config.toml
n_head = 2
norm_place = "pre"
positions = "learned"
qk_norm = false
attn_scale = 0.177
bias = "none"
init_std_up = 0.0885
lr_mult_qkv = 0.4
lr_head = 0.0115
warmup_steps = 200
final_lr_fraction = 0.1
batch_tokens = 32768
seq_len = 1024
Each number is 50 + 15 x the weight over its row's rms, rounded and kept within 0 to 99. Layers, rows and columns count from 0. The size before them is the row's rms in percent of the matrix's.

# up: layer 11 MLP up, 256x64, rms 0.41, rows 69-103, columns 0-63
# down: layer 11 MLP down (transposed), 256x64, rms 0.415, rows 69-103, columns 0-63
# gate: layer 11 MLP gate, 256x64, rms 0.423, rows 70-104, columns 0-63
up69 099:53 44 27 63 60 57 48 81 56 51 45 56 36 53 49 18 65 60 63 84 28 40 50 43 72 58 14 38 41 47 55 68 75 50 61 35 29 56 63 62 46 52 65 56 34 61 31 31 44 51 52 48 52 74 85 76 51 59 65 34 47 43 58 59
down69 103:56 60 57 47 31 54 75 40 34 58 52 82 29 68 02 33 50 29 74 54 35 57 58 39 54 53 47 49 53 51 24 47 44 55 64 63 65 12 28 76 52 52 64 56 40 55 41 37 42 56 31 38 57 54 23 27 45 51 57 41 59 55 45 60
gate70 099:53 64 72 43 35 66 15 26 53 47 50 53 54 40 43 10 38 34 51 57 46 41 45 38 65 72 64 45 71 72 49 60 64 37 63 30 69 50 66 52 36 28 55 65 36 56 43 47 29 43 47 62 47 67 64 20 45 48 52 62 26 33 18 57
up70 100:39 52 49 51 25 36 46 57 45 80 49 47 35 49 54 68 52 54 61 47 62 43 82 32 33 39 65 63 67 30 42 47 35 52 49 59 29 55 55 31 59 44 72 30 31 97 56 58 53 36 56 54 63 40 61 20 27 83 32 63 44 61 53 49
down70 105:54 50 48 75 08 49 19 74 42 60 42 68 74 51 57 39 58 50 49 45 55 58 34 42 69 65 29 38 27 44 42 65 43 45 30 53 34 36 56 40 58 48 36 71 59 46 14 46 93 52 55 48 50 31 46 42 37 50 70 42 39 36 59 58
gate71 091:52 49 45 79 57 47 65 63 39 45 43 66 42 52 45 48 60 34 21 42 36 35 24 54 58 55 23 33 81 43 58 59 54 56 47 63 61 65 44 47 54 08 53 54 49 59 49 36 38 39 47 56 69 74 46 44 77 34 55 99 52 33 58 64
up71 091:52 20 52 69 55 36 64 63 39 51 33 43 36 63 45 44 62 55 71 52 49 67 52 49 39 56 49 55 70 69 50 24 51 50 37 56 31 37 17 16 69 51 31 72 48 40 57 44 44 53 25 67 39 24 43 46 66 50 78 77 35 44 29 29
down71 092:72 78 47 58 41 56 48 51 56 77 78 40 63 14 41 53 71 29 40 45 60 82 53 51 48 57 39 55 47 36 64 26 84 58 63 46 52 71 50 54 57 51 38 26 67 49 68 42 58 34 83 25 53 43 60 50 61 33 53 59 55 68 60 53
gate72 109:47 53 24 31 46 61 23 20 31 74 64 49 28 56 60 66 32 52 51 66 66 50 64 41 52 51 14 40 39 56 47 49 37 24 66 67 47 32 58 54 48 32 74 61 47 40 69 54 28 51 47 56 68 39 35 53 55 49 56 29 79 24 34 39
up72 100:50 51 59 56 51 57 42 57 43 70 25 73 16 66 82 47 41 52 43 58 47 21 56 63 56 44 56 65 32 44 55 64 49 34 25 52 57 59 31 92 69 80 41 69 48 41 55 54 44 56 61 64 74 48 40 47 67 26 49 51 51 24 44 35
down72 103:49 58 67 27 58 55 72 43 49 40 52 50 50 48 15 46 65 51 33 71 42 60 45 44 48 71 55 24 43 60 66 85 61 61 40 45 56 47 44 55 57 29 59 33 61 45 34 32 30 44 80 48 70 10 53 41 58 70 36 71 43 81 52 43
gate73 094:36 58 56 38 34 51 37 32 52 48 62 70 38 62 73 60 48 42 31 45 55 31 51 55 50 40 41 39 35 54 50 44 53 48 73 23 57 49 56 40 61 27 89 58 37 65 58 58 51 21 20 35 28 38 51 77 38 34 48 72 72 75 22 60
up73 112:36 49 62 60 63 48 44 37 27 82 81 32 47 41 80 47 45 67 44 39 45 51 49 54 37 73 66 44 66 46 29 22 63 60 75 41 45 57 49 31 65 62 62 29 74 48 42 10 73 36 45 56 47 78 49 52 62 59 46 63 49 55 51 54
down73 104:45 38 54 68 69 26 56 47 65 46 55 39 61 58 30 41 73 51 42 49 31 78 89 33 63 52 24 62 26 51 49 76 31 49 65 63 56 39 47 40 51 57 68 50 34 50 37 58 50 76 50 44 34 20 30 70 41 49 70 60 57 32 57 29
gate74 094:32 49 27 35 45 19 41 78 44 41 65 53 44 58 71 60 24 23 49 29 50 62 47 78 32 45 57 41 56 22 74 34 52 52 42 54 51 64 66 58 62 41 78 45 57 49 50 41 33 37 48 33 53 51 36 50 43 82 15 56 42 40 65 63
up74 104:72 45 51 23 68 60 38 17 44 56 49 44 81 47 63 66 65 22 55 37 59 63 63 50 51 77 65 57 31 57 52 30 53 44 35 61 68 28 52 50 48 37 54 58 58 40 45 47 39 28 72 67 74 50 73 61 58 69 69 15 56 37 49 58
down74 106:83 61 64 46 42 62 56 31 36 53 52 51 57 33 45 68 45 22 61 54 44 47 70 82 57 44 53 48 40 23 49 63 33 41 33 62 49 58 35 30 63 50 39 54 30 61 44 66 45 41 52 45 88 43 69 79 71 49 69 20 33 30 52 38
gate75 110:50 74 49 24 36 46 37 59 40 60 70 61 52 67 52 65 51 59 28 71 50 43 30 32 53 84 56 14 31 35 52 46 32 25 61 53 67 31 56 45 38 72 48 12 59 52 47 56 26 39 55 48 43 66 49 33 42 65 50 38 56 29 52 31
up75 097:46 55 32 78 73 18 40 74 42 48 37 58 50 61 44 39 62 54 41 73 42 46 31 61 52 63 37 59 58 50 79 47 30 16 48 41 46 20 68 32 52 48 73 44 55 49 44 24 47 27 67 60 65 67 53 44 64 59 41 30 50 68 65 28
down75 099:59 40 53 33 67 40 48 55 63 36 42 50 74 33 66 28 39 63 69 42 62 62 80 16 39 59 28 37 42 43 38 64 29 52 30 58 48 36 44 41 28 43 30 45 96 51 57 63 28 36 69 37 37 60 60 64 63 38 54 63 57 63 61 45
gate76 108:53 53 38 60 28 40 36 59 57 39 99 52 37 62 56 50 33 45 37 28 56 41 50 60 58 53 58 51 35 35 33 63 70 52 73 59 63 61 69 71 71 54 42 37 53 57 56 69 61 32 44 71 39 27 48 36 55 36 49 77 43 56 85 46
up76 108:54 54 42 17 57 39 51 55 60 66 30 56 38 52 21 54 38 70 48 45 58 44 36 55 40 69 60 75 96 41 42 41 42 46 24 45 60 46 45 26 52 55 55 85 51 47 46 30 44 42 51 47 32 63 55 43 44 10 81 58 39 61 53 40
down76 102:63 48 27 57 30 50 44 53 37 51 12 68 68 65 85 43 25 54 30 36 79 53 48 48 48 51 31 64 46 66 43 65 26 31 27 46 50 55 72 85 25 49 43 72 47 67 36 53 44 51 42 33 57 57 36 40 44 52 65 43 44 52 48 64
gate77 103:34 60 47 67 54 50 38 44 43 55 42 25 58 39 56 43 53 53 49 72 35 27 63 56 56 72 55 72 29 18 67 47 38 24 54 42 38 32 78 36 66 58 48 62 40 72 92 68 71 46 59 27 65 47 65 39 44 56 58 71 63 36 41 62
up77 113:42 46 58 50 48 34 60 39 38 64 77 37 67 29 21 41 23 90 31 37 46 52 52 59 56 52 76 45 31 65 41 54 66 63 46 59 49 41 50 43 48 48 32 43 60 44 59 58 52 42 58 78 29 58 36 52 63 64 65 75 23 46 32 15
down77 108:18 64 35 43 49 59 28 72 41 32 70 31 51 79 45 71 62 79 44 41 36 41 43 31 65 36 73 34 71 64 75 51 49 54 62 71 56 66 28 41 46 74 48 47 36 44 40 46 27 50 49 49 68 63 56 69 56 49 59 42 70 42 24 48
gate78 111:36 41 43 25 46 56 25 44 59 52 34 32 45 58 65 51 56 58 64 26 53 73 44 57 36 51 44 46 77 77 84 76 54 32 53 47 54 31 37 68 54 52 75 53 53 65 29 45 61 28 66 47 49 46 50 65 35 15 75 46 63 46 27 40
up78 110:47 55 46 80 43 24 72 26 35 62 30 40 90 62 56 40 78 51 58 44 63 33 64 35 38 70 35 51 49 55 32 78 44 41 68 60 62 56 38 67 59 19 51 74 44 45 34 48 29 44 43 52 46 32 48 37 38 36 30 56 47 58 38 45
down78 103:80 40 50 14 43 70 44 33 57 44 53 23 63 57 50 26 53 35 70 19 53 35 49 53 35 65 51 59 65 48 17 46 51 49 44 39 47 35 34 65 73 62 45 52 56 44 47 50 57 60 33 56 43 43 32 74 32 35 67 62 56 67 30 17
gate79 105:58 55 51 73 51 81 46 32 51 46 40 48 74 58 52 86 28 51 48 36 47 55 75 36 71 65 53 32 34 19 17 44 64 41 58 42 65 50 30 53 51 61 36 37 50 58 80 59 59 33 46 64 30 59 34 55 29 77 56 52 51 69 54 53
up79 104:52 44 35 35 51 85 54 53 43 37 45 52 73 64 57 22 59 43 39 26 61 62 51 64 65 66 66 33 79 68 44 24 28 49 62 72 50 25 72 59 29 49 45 40 33 57 48 26 51 52 69 42 42 31 33 69 46 75 48 34 47 57 60 33
down79 109:41 49 51 46 20 48 44 39 56 23 56 69 57 43 78 48 68 58 57 55 43 57 37 33 71 82 55 41 47 71 67 66 41 62 62 75 61 49 45 61 34 49 66 48 31 48 31 15 55 39 70 36 39 33 55 31 55 49 68 88 33 50 63 54
gate80 098:78 75 59 35 46 32 47 58 33 59 44 77 57 72 51 47 35 59 34 60 40 50 50 69 37 44 26 68 54 50 79 53 29 33 40 34 56 21 34 68 48 44 39 26 62 44 51 65 40 11 54 71 65 43 72 49 74 39 54 46 39 43 35 44
up80 103:63 49 15 76 51 55 63 46 40 40 52 79 43 32 51 58 37 45 24 52 61 48 36 67 39 71 53 46 45 56 48 45 71 31 50 46 48 47 48 36 45 36 82 60 28 49 48 75 99 45 58 34 56 34 66 59 34 36 54 24 43 47 47 63
down80 097:73 61 35 72 44 68 61 78 21 63 66 49 69 43 42 51 44 37 59 48 59 33 48 42 43 37 36 27 62 52 41 38 07 58 68 57 51 54 54 33 67 40 80 79 47 46 58 51 49 70 29 38 62 72 68 61 58 59 60 65 65 71 58 49
gate81 090:44 38 48 14 68 48 42 56 61 38 36 43 63 56 50 51 34 61 49 31 22 61 53 65 73 82 64 46 70 41 62 36 51 53 55 90 51 44 35 39 45 64 93 64 63 26 48 38 52 32 32 63 57 36 60 76 55 47 41 54 39 52 40 48
up81 101:59 72 47 47 68 37 36 37 46 42 16 35 18 45 74 33 33 44 54 64 55 62 75 19 28 59 39 52 66 50 51 33 48 43 67 51 52 36 66 56 52 56 53 77 44 55 61 40 43 29 78 65 63 46 27 49 53 51 37 31 35 41 25 74
down81 097:59 46 45 41 49 50 42 61 51 46 64 52 72 78 31 44 72 18 50 64 33 47 54 76 52 60 27 57 43 44 70 36 57 52 74 16 73 48 50 30 34 41 62 33 42 57 45 46 24 37 51 49 60 49 59 50 52 74 81 61 32 55 50 88
gate82 107:33 47 62 51 57 62 42 65 65 82 76 39 30 56 64 58 26 50 35 31 18 47 34 55 76 47 41 64 43 19 42 39 58 71 57 36 48 77 74 58 56 41 53 71 41 59 55 51 30 25 42 37 52 45 23 50 54 38 42 33 24 60 51 56
up82 107:62 37 51 55 63 68 39 38 65 22 60 40 22 68 54 74 42 41 62 61 48 63 47 46 83 50 39 71 63 40 48 90 43 39 40 85 60 60 52 42 56 50 56 62 55 34 35 46 34 58 78 54 52 55 22 55 56 49 35 31 74 50 73 51
down82 105:48 49 23 28 52 65 78 37 44 55 36 45 82 53 76 46 58 32 58 62 53 64 49 78 39 31 40 46 26 43 67 35 78 46 56 49 46 43 50 68 73 56 50 68 53 62 51 40 75 30 37 75 41 48 56 57 58 16 51 54 57 26 36 65
gate83 095:42 60 50 69 37 66 40 44 57 51 59 51 78 48 25 31 22 56 34 70 39 50 39 57 31 62 53 48 62 41 68 55 51 70 58 31 37 36 68 42 21 37 75 56 55 65 47 61 25 36 66 82 50 41 54 61 63 46 43 58 28 29 15 62
up83 097:49 71 52 35 26 38 86 47 51 44 05 50 66 72 39 29 50 68 65 38 57 41 53 49 39 41 42 57 33 48 56 47 40 51 47 43 36 38 53 18 57 59 40 37 32 45 34 62 33 54 56 64 48 44 62 34 52 43 55 33 96 38 47 74
down83 104:53 40 41 58 30 37 37 54 40 26 48 60 48 51 46 91 42 54 50 55 19 60 23 42 66 53 44 55 45 65 46 51 55 41 62 40 24 64 62 28 76 75 69 35 33 59 27 61 30 26 60 86 47 67 66 49 47 59 56 57 55 45 38 68
gate84 087:57 64 53 70 48 39 42 33 44 71 41 51 32 51 49 62 39 62 60 24 56 45 61 58 81 92 61 43 50 68 38 43 48 50 30 09 49 47 44 61 91 59 45 60 26 72 51 51 61 57 68 40 40 59 54 58 45 44 54 39 33 31 75 50
up84 097:51 33 50 38 61 52 82 65 34 45 59 41 78 32 32 62 41 47 53 49 14 30 37 49 46 70 66 58 58 42 55 52 39 44 45 46 75 78 59 62 63 51 33 32 72 72 80 42 44 72 31 29 62 34 42 56 32 50 53 35 39 74 46 41
down84 106:52 23 48 45 44 35 48 61 37 42 54 44 76 50 65 50 41 44 34 37 66 47 68 55 13 56 74 63 75 47 31 56 73 72 67 74 47 73 24 30 50 41 45 45 44 22 74 35 54 44 51 39 42 47 24 72 61 55 53 40 24 52 44 36
gate85 097:53 79 44 45 49 50 33 26 22 25 58 79 43 46 50 49 47 39 39 49 33 08 65 61 38 68 48 57 65 64 40 46 60 47 69 48 37 41 46 33 73 54 57 44 48 62 53 46 43 34 61 30 27 66 68 72 34 66 32 58 48 34 45 16
up85 098:26 23 62 54 67 37 52 33 61 51 54 58 41 45 58 40 66 62 63 46 42 37 75 71 65 21 36 49 22 68 75 67 44 45 53 49 75 54 64 60 51 61 49 63 48 42 35 66 60 25 35 67 59 46 13 65 41 40 56 62 50 85 51 65
down85 100:69 26 26 57 35 52 52 81 44 37 63 35 50 25 65 61 33 15 58 33 65 39 32 32 74 70 58 54 50 43 33 38 48 45 55 70 52 44 53 66 69 51 49 26 59 49 70 28 52 40 35 42 63 38 59 51 69 63 23 42 74 42 68 44
gate86 101:27 29 48 54 39 72 45 48 50 38 38 27 65 32 41 41 61 69 54 26 63 32 51 58 49 61 61 51 78 60 67 53 65 29 39 20 68 22 52 55 37 53 64 45 46 78 39 21 62 36 33 52 36 31 49 37 59 52 69 26 46 32 47 71
up86 104:47 37 47 44 82 56 40 91 48 83 46 71 64 55 59 68 91 50 41 32 60 57 60 38 78 42 51 32 53 36 53 40 39 45 26 63 45 29 44 35 55 46 44 50 44 20 68 73 29 71 56 64 60 31 56 51 52 52 52 55 50 48 46 57
down86 098:64 63 73 66 55 60 48 24 37 53 55 46 45 45 40 59 06 62 15 49 37 11 40 34 37 25 28 46 46 54 67 48 61 62 51 43 42 47 55 49 60 46 38 49 47 58 31 46 68 35 44 79 20 75 33 45 58 51 39 54 45 43 34 60
gate87 106:48 48 49 28 46 55 49 70 48 50 60 23 50 67 82 67 33 47 69 32 46 40 76 44 64 79 54 20 34 48 64 39 34 48 71 68 41 31 46 47 64 51 53 12 73 54 39 62 69 29 50 55 52 44 20 56 29 48 40 46 62 52 62 57
up87 097:50 51 36 71 58 56 56 38 38 47 48 47 34 57 37 50 53 62 35 65 56 28 24 39 62 76 52 08 55 44 33 69 42 58 40 42 32 73 24 36 54 26 57 51 54 38 31 42 63 41 31 67 49 55 54 53 70 81 79 49 44 32 23 61
down87 094:53 92 40 57 53 64 76 58 36 14 45 50 57 54 34 41 55 57 61 44 33 57 35 54 38 39 33 48 20 31 70 48 55 68 68 41 66 68 55 59 47 40 85 47 32 31 34 42 50 46 40 34 23 74 45 65 61 36 46 58 48 37 56 34
gate88 110:60 50 57 41 26 68 36 42 80 26 46 60 53 52 29 56 48 70 42 60 38 60 56 83 43 51 50 46 52 60 31 61 64 32 97 63 44 52 47 49 39 38 67 69 88 64 28 57 44 35 30 52 58 47 78 39 38 40 53 45 56 67 48 48
up88 096:16 29 52 79 39 53 68 61 44 41 44 46 52 50 64 35 62 33 32 75 57 28 45 59 67 49 53 23 58 51 50 55 48 22 47 44 24 80 15 35 47 25 54 47 50 72 58 59 60 60 40 36 50 35 53 49 45 40 47 53 69 34 47 18
down88 094:64 70 32 38 46 58 83 35 64 68 34 47 41 67 44 54 31 43 60 37 70 45 25 32 55 61 53 70 66 51 62 56 48 45 33 63 63 46 46 46 57 44 53 51 67 51 33 61 71 68 67 43 52 19 71 46 57 63 56 70 70 82 90 54
gate89 106:58 70 50 42 42 62 50 55 61 46 59 52 62 56 64 56 32 42 73 57 69 35 76 58 78 78 48 19 63 49 32 56 16 44 59 60 57 28 69 58 45 31 67 60 58 51 41 74 58 65 47 45 18 59 66 31 42 61 30 18 57 46 61 55
up89 106:43 32 33 46 53 75 44 65 41 71 36 70 71 50 69 49 52 56 46 43 63 72 46 44 89 47 54 65 49 39 36 52 67 24 75 23 41 50 57 51 58 64 56 63 79 60 50 50 34 60 56 54 48 77 45 57 51 63 32 52 28 80 82 40
down89 112:59 50 39 47 45 66 40 84 47 45 50 60 56 30 43 48 53 47 63 59 67 73 64 27 63 50 49 61 40 70 27 51 68 32 75 67 33 42 58 69 72 50 45 58 82 56 81 46 50 54 19 34 35 51 52 38 33 44 52 63 15 38 67 45
gate90 101:63 52 67 24 49 43 64 32 76 40 52 63 59 57 41 47 33 68 66 36 12 56 39 35 77 57 55 33 45 29 37 52 27 46 71 57 39 71 40 49 49 55 52 50 66 74 46 32 34 68 52 24 55 77 65 43 74 40 30 44 40 35 45 33
up90 091:64 81 48 71 46 67 50 56 44 48 55 40 35 42 69 31 44 38 46 74 30 40 07 36 54 50 40 46 60 66 74 72 54 60 49 52 43 48 33 68 63 33 48 66 31 73 30 61 43 46 64 42 28 43 47 55 47 66 40 17 64 30 43 73
down90 097:36 47 53 37 55 54 39 26 58 19 58 39 42 72 34 52 50 41 48 30 71 55 47 51 57 44 84 11 37 47 63 65 39 60 58 24 73 62 72 44 41 60 38 25 48 43 77 57 54 48 41 33 76 59 56 64 63 32 43 62 33 36 29 46
gate91 105:56 58 36 45 58 36 45 65 69 42 34 46 70 66 78 54 53 44 45 41 63 16 33 53 46 33 30 30 40 15 45 57 55 60 52 32 34 28 58 82 66 45 44 65 48 28 66 52 37 39 48 61 56 70 64 31 32 55 16 55 58 63 47 68
up91 107:52 58 63 43 38 49 25 19 53 59 77 63 40 50 86 48 52 56 59 59 38 74 36 59 30 48 23 58 21 54 40 76 63 34 65 22 48 37 19 46 56 44 59 45 57 33 52 33 44 76 63 64 58 42 51 48 51 44 66 22 56 62 43 53
down91 098:61 44 53 43 63 64 45 58 63 57 57 44 66 46 27 29 53 68 41 49 37 73 64 49 61 58 46 42 76 58 52 53 46 56 64 95 59 32 80 57 53 61 54 57 37 35 27 42 27 37 41 28 71 59 27 76 62 47 48 90 61 40 62 47
gate92 115:58 54 56 67 52 49 49 74 22 52 51 36 27 64 57 51 25 71 81 43 71 47 66 50 42 66 38 33 59 47 49 18 39 67 43 49 56 68 52 31 60 33 54 67 49 62 63 64 49 65 56 84 15 58 64 42 52 32 45 50 56 58 26 26
up92 114:57 52 51 32 53 62 64 50 28 65 62 85 54 85 55 37 69 56 53 50 52 55 58 62 59 31 55 50 38 19 54 45 34 50 58 24 56 66 22 77 51 38 69 34 42 66 77 52 35 42 39 25 43 67 68 57 54 36 36 53 57 82 45 49
down92 110:41 45 43 53 57 61 29 52 61 71 59 54 61 11 43 55 44 26 47 15 38 49 66 74 19 48 22 41 44 53 69 55 47 42 72 21 62 61 52 51 63 44 64 58 66 43 50 20 49 48 46 51 62 70 80 45 54 62 56 30 47 41 50 27
gate93 097:57 36 52 21 42 78 38 33 33 45 73 50 56 56 33 47 61 65 76 33 44 39 58 46 59 80 53 70 77 58 60 53 24 55 48 66 57 47 64 28 68 36 38 56 72 41 40 57 53 61 70 60 49 77 55 74 60 44 36 73 49 55 72 28
up93 099:80 43 56 65 83 57 34 62 54 44 58 22 71 46 64 54 75 32 58 55 56 69 48 49 52 28 56 13 40 33 53 46 72 70 56 60 31 56 55 49 50 63 50 36 60 62 59 49 59 48 28 32 50 79 78 29 45 68 66 48 41 72 42 50
down93 096:37 77 55 59 40 53 58 81 45 50 29 44 47 47 46 61 55 40 59 50 36 40 59 47 63 52 55 37 51 48 28 46 63 40 74 22 89 45 43 82 42 73 43 64 49 47 41 35 47 59 26 41 33 34 40 05 47 32 56 60 31 30 59 45
gate94 099:29 62 45 48 49 47 46 16 41 37 39 59 44 53 59 14 37 67 58 25 31 50 37 76 57 72 46 35 61 59 59 57 51 31 66 22 49 57 73 51 56 52 49 56 42 54 33 61 45 47 43 81 51 46 57 21 68 72 36 54 48 48 77 16
up94 099:64 63 59 52 54 69 44 48 63 68 73 31 58 33 43 50 57 38 44 76 54 46 34 47 38 45 47 59 43 51 51 57 28 50 51 53 40 19 57 11 78 72 54 36 32 47 49 65 52 62 50 47 56 56 94 83 66 20 42 54 44 34 54 36
down94 104:60 37 21 55 55 67 53 52 59 66 70 28 34 60 48 71 56 33 22 53 48 33 46 51 47 53 36 50 45 57 49 46 67 45 50 74 69 52 68 46 57 58 57 24 45 58 45 71 37 62 78 54 42 61 87 96 43 44 40 38 60 48 33 76
gate95 097:43 48 45 65 50 60 47 47 41 40 28 53 64 57 63 37 43 28 49 52 41 47 86 58 58 47 55 29 62 36 63 75 28 25 56 40 23 35 60 45 35 57 56 61 51 46 32 47 28 26 61 53 12 35 42 65 30 61 16 69 55 67 49 28
up95 090:48 63 38 33 47 29 51 20 70 28 61 55 46 66 35 53 49 44 71 35 39 53 33 53 47 55 58 27 21 30 63 21 68 50 41 62 48 32 29 45 39 59 53 38 60 70 32 33 69 35 41 71 56 24 33 57 27 21 38 42 58 34 51 45
down95 096:38 61 56 39 61 47 47 32 57 52 30 59 78 28 37 44 21 35 29 55 30 46 43 68 48 42 64 36 64 65 63 37 52 77 64 57 39 52 53 33 53 73 31 33 50 23 56 52 39 61 45 63 21 59 57 53 46 08 47 51 55 77 26 53
gate96 113:66 60 45 68 50 48 45 29 38 67 65 42 56 60 66 62 49 74 84 38 41 64 57 53 60 45 25 39 22 43 33 46 68 75 64 22 68 42 38 49 40 67 55 44 38 45 51 51 56 37 44 60 42 24 40 55 25 43 37 46 79 31 25 77
up96 093:54 40 77 35 61 47 39 39 53 43 42 47 52 59 34 77 57 67 08 49 45 43 43 57 50 32 38 38 46 34 47 51 73 91 43 28 78 40 52 67 30 41 53 30 40 55 45 42 50 42 88 60 33 48 53 59 34 16 49 42 43 53 54 41
down96 097:52 58 42 58 58 36 30 59 17 62 49 26 69 29 49 55 66 68 34 56 41 37 51 42 60 44 69 60 59 71 55 20 66 67 51 68 48 49 60 21 33 65 61 46 37 37 71 53 33 28 44 25 38 25 58 38 45 54 74 29 31 68 42 62
gate97 106:34 40 33 57 38 34 52 43 72 53 33 00 64 59 31 41 61 50 58 58 35 41 54 29 69 41 60 47 53 59 54 66 80 37 41 41 56 32 76 40 28 54 49 52 32 43 30 34 28 61 27 60 64 56 44 46 67 33 54 47 52 30 79 41
up97 092:47 36 28 40 49 38 54 58 36 36 47 37 41 57 29 54 25 63 40 57 58 67 55 49 73 49 38 13 40 60 79 41 36 49 18 54 36 44 59 70 61 32 30 32 23 31 48 68 68 13 46 53 52 56 43 66 40 58 43 48 62 25 54 60
down97 094:51 57 39 33 45 63 49 70 55 69 80 41 71 44 44 24 37 51 34 03 54 59 61 62 66 74 68 68 41 70 47 72 49 77 62 30 60 53 54 37 56 55 55 47 40 48 60 91 47 38 43 62 50 61 50 79 58 50 39 61 49 54 42 44
gate98 097:54 76 60 62 51 56 41 59 70 36 53 55 44 51 61 55 29 33 68 35 50 60 41 79 41 72 55 63 10 36 52 73 36 37 47 60 32 24 35 57 37 37 32 73 39 65 35 79 32 65 59 51 33 33 56 60 72 46 35 70 43 42 44 54
up98 100:68 43 53 62 13 25 68 75 61 54 28 46 37 38 66 23 51 37 41 32 59 26 45 30 59 49 54 74 47 68 54 71 48 43 64 77 69 36 46 61 36 52 47 35 59 37 34 41 32 31 56 66 66 59 51 58 58 57 65 78 52 37 25 50
down98 094:41 49 39 46 52 42 34 43 63 52 40 49 37 62 63 32 53 71 40 47 56 29 36 53 73 57 61 39 62 40 75 58 79 67 33 64 67 47 70 39 30 60 55 75 51 22 34 29 63 43 58 36 58 65 38 77 32 20 46 41 38 48 44 10
gate99 099:43 38 80 48 54 48 58 67 36 61 33 47 70 67 50 68 31 15 52 38 65 57 45 16 47 54 31 53 68 41 62 28 34 16 65 44 62 57 46 64 35 51 34 51 65 69 48 38 46 32 69 37 17 69 42 68 46 49 39 62 54 66 62 53
up99 111:51 46 64 87 38 80 79 52 65 32 47 80 59 48 53 32 47 77 76 39 53 65 68 53 50 41 82 55 46 46 50 50 64 54 62 54 34 48 67 49 72 36 67 29 48 69 37 44 33 56 18 51 43 70 38 48 34 38 51 51 54 69 56 46
down99 118:22 48 59 48 49 43 32 43 35 35 60 62 47 33 68 46 60 63 56 58 38 69 55 21 68 52 67 53 51 52 22 43 51 44 69 83 73 41 47 56 66 85 47 59 39 52 49 71 62 38 23 42 40 47 58 29 63 29 42 26 18 53 35 45
gate100 097:34 37 22 47 35 19 60 61 63 27 55 38 47 66 55 48 26 50 56 65 46 39 41 40 72 46 48 30 51 38 90 28 75 34 53 18 41 41 50 58 27 69 44 33 54 44 38 49 29 51 53 53 38 38 50 28 57 27 39 33 36 46 67 38
up100 096:43 60 42 44 57 57 70 60 51 52 32 27 60 49 34 36 65 66 53 65 59 50 34 52 55 50 32 90 48 36 51 51 39 22 39 38 33 23 47 53 56 23 70 53 58 60 46 62 40 28 61 34 45 66 45 79 30 38 41 47 25 37 91 61
down100 097:43 38 49 73 74 60 58 39 62 31 30 38 55 22 26 44 72 54 61 70 50 50 51 51 64 46 44 56 38 41 49 70 65 37 56 27 51 59 42 42 43 24 38 71 53 47 62 85 55 90 69 51 46 25 80 28 57 50 36 44 50 42 38 40
gate101 089:23 44 54 43 28 56 39 61 51 49 27 62 66 54 56 59 22 43 58 55 36 57 31 62 46 75 45 38 64 66 35 76 24 19 52 43 33 45 42 41 75 47 28 74 44 60 49 80 27 56 52 75 58 33 59 29 65 51 44 73 37 48 49 45
up101 109:42 47 63 53 63 62 55 35 44 62 42 11 63 38 38 47 35 50 84 45 40 36 43 48 42 48 51 67 30 32 42 69 66 34 52 42 64 50 49 58 42 50 36 64 47 37 56 28 30 42 82 37 74 64 47 69 74 20 50 44 58 36 36 86
down101 113:26 57 49 49 56 52 42 47 60 29 42 51 33 39 53 60 73 50 67 65 13 31 33 62 67 52 68 43 59 48 44 79 29 63 54 45 66 57 11 48 59 68 30 40 50 14 52 59 36 50 49 62 51 50 34 59 42 30 29 37 36 34 63 73
gate102 109:59 58 45 57 49 68 44 76 52 59 64 14 57 58 46 53 68 68 43 44 46 40 57 65 41 70 25 48 55 44 81 25 45 77 20 46 44 38 35 48 46 41 57 37 15 86 53 54 53 36 46 40 49 68 35 30 60 48 39 76 34 46 44 50
up102 084:52 66 44 45 33 27 54 37 66 70 79 54 47 40 48 34 29 44 35 32 26 32 73 48 50 61 35 40 36 42 53 45 37 54 44 52 53 40 55 43 48 43 34 29 59 36 29 36 71 51 31 70 74 47 08 64 50 65 78 58 46 47 33 23
down102 088:26 60 47 42 42 54 57 55 65 57 59 72 50 32 51 72 48 53 85 49 57 19 45 54 42 65 77 49 26 50 45 51 52 50 39 27 60 39 91 70 52 47 27 45 72 33 66 51 46 68 52 36 26 39 50 37 35 26 72 57 57 75 44 49
gate103 097:96 40 48 23 59 50 44 50 65 46 52 32 72 54 63 60 53 33 75 40 38 57 62 53 62 47 58 18 72 60 47 84 49 69 49 40 74 84 65 34 39 48 36 69 31 51 69 47 48 53 56 63 42 49 39 47 68 49 37 52 36 45 59 68
up103 101:73 50 60 92 57 56 53 48 52 50 35 31 43 31 46 75 59 36 26 54 34 49 57 60 70 56 52 42 53 27 37 54 43 58 55 75 26 29 77 46 31 41 26 47 83 44 30 50 46 52 38 40 48 47 25 48 66 47 31 38 44 79 37 52
down103 104:58 38 69 72 43 42 68 75 49 51 68 66 25 69 50 50 61 50 37 44 53 73 35 55 17 34 75 42 37 68 62 43 44 73 54 56 38 52 75 72 22 44 54 20 68 34 75 42 51 67 36 38 43 62 45 49 32 50 46 65 59 57 33 35
gate104 085:66 52 32 53 30 54 49 19 43 44 44 65 47 83 48 67 21 59 54 61 30 36 56 56 39 34 40 33 32 44 33 25 50 37 40 49 66 62 52 91 42 45 44 89 58 65 52 58 44 48 40 51 51 34 49 49 14 29 48 65 38 52 50 52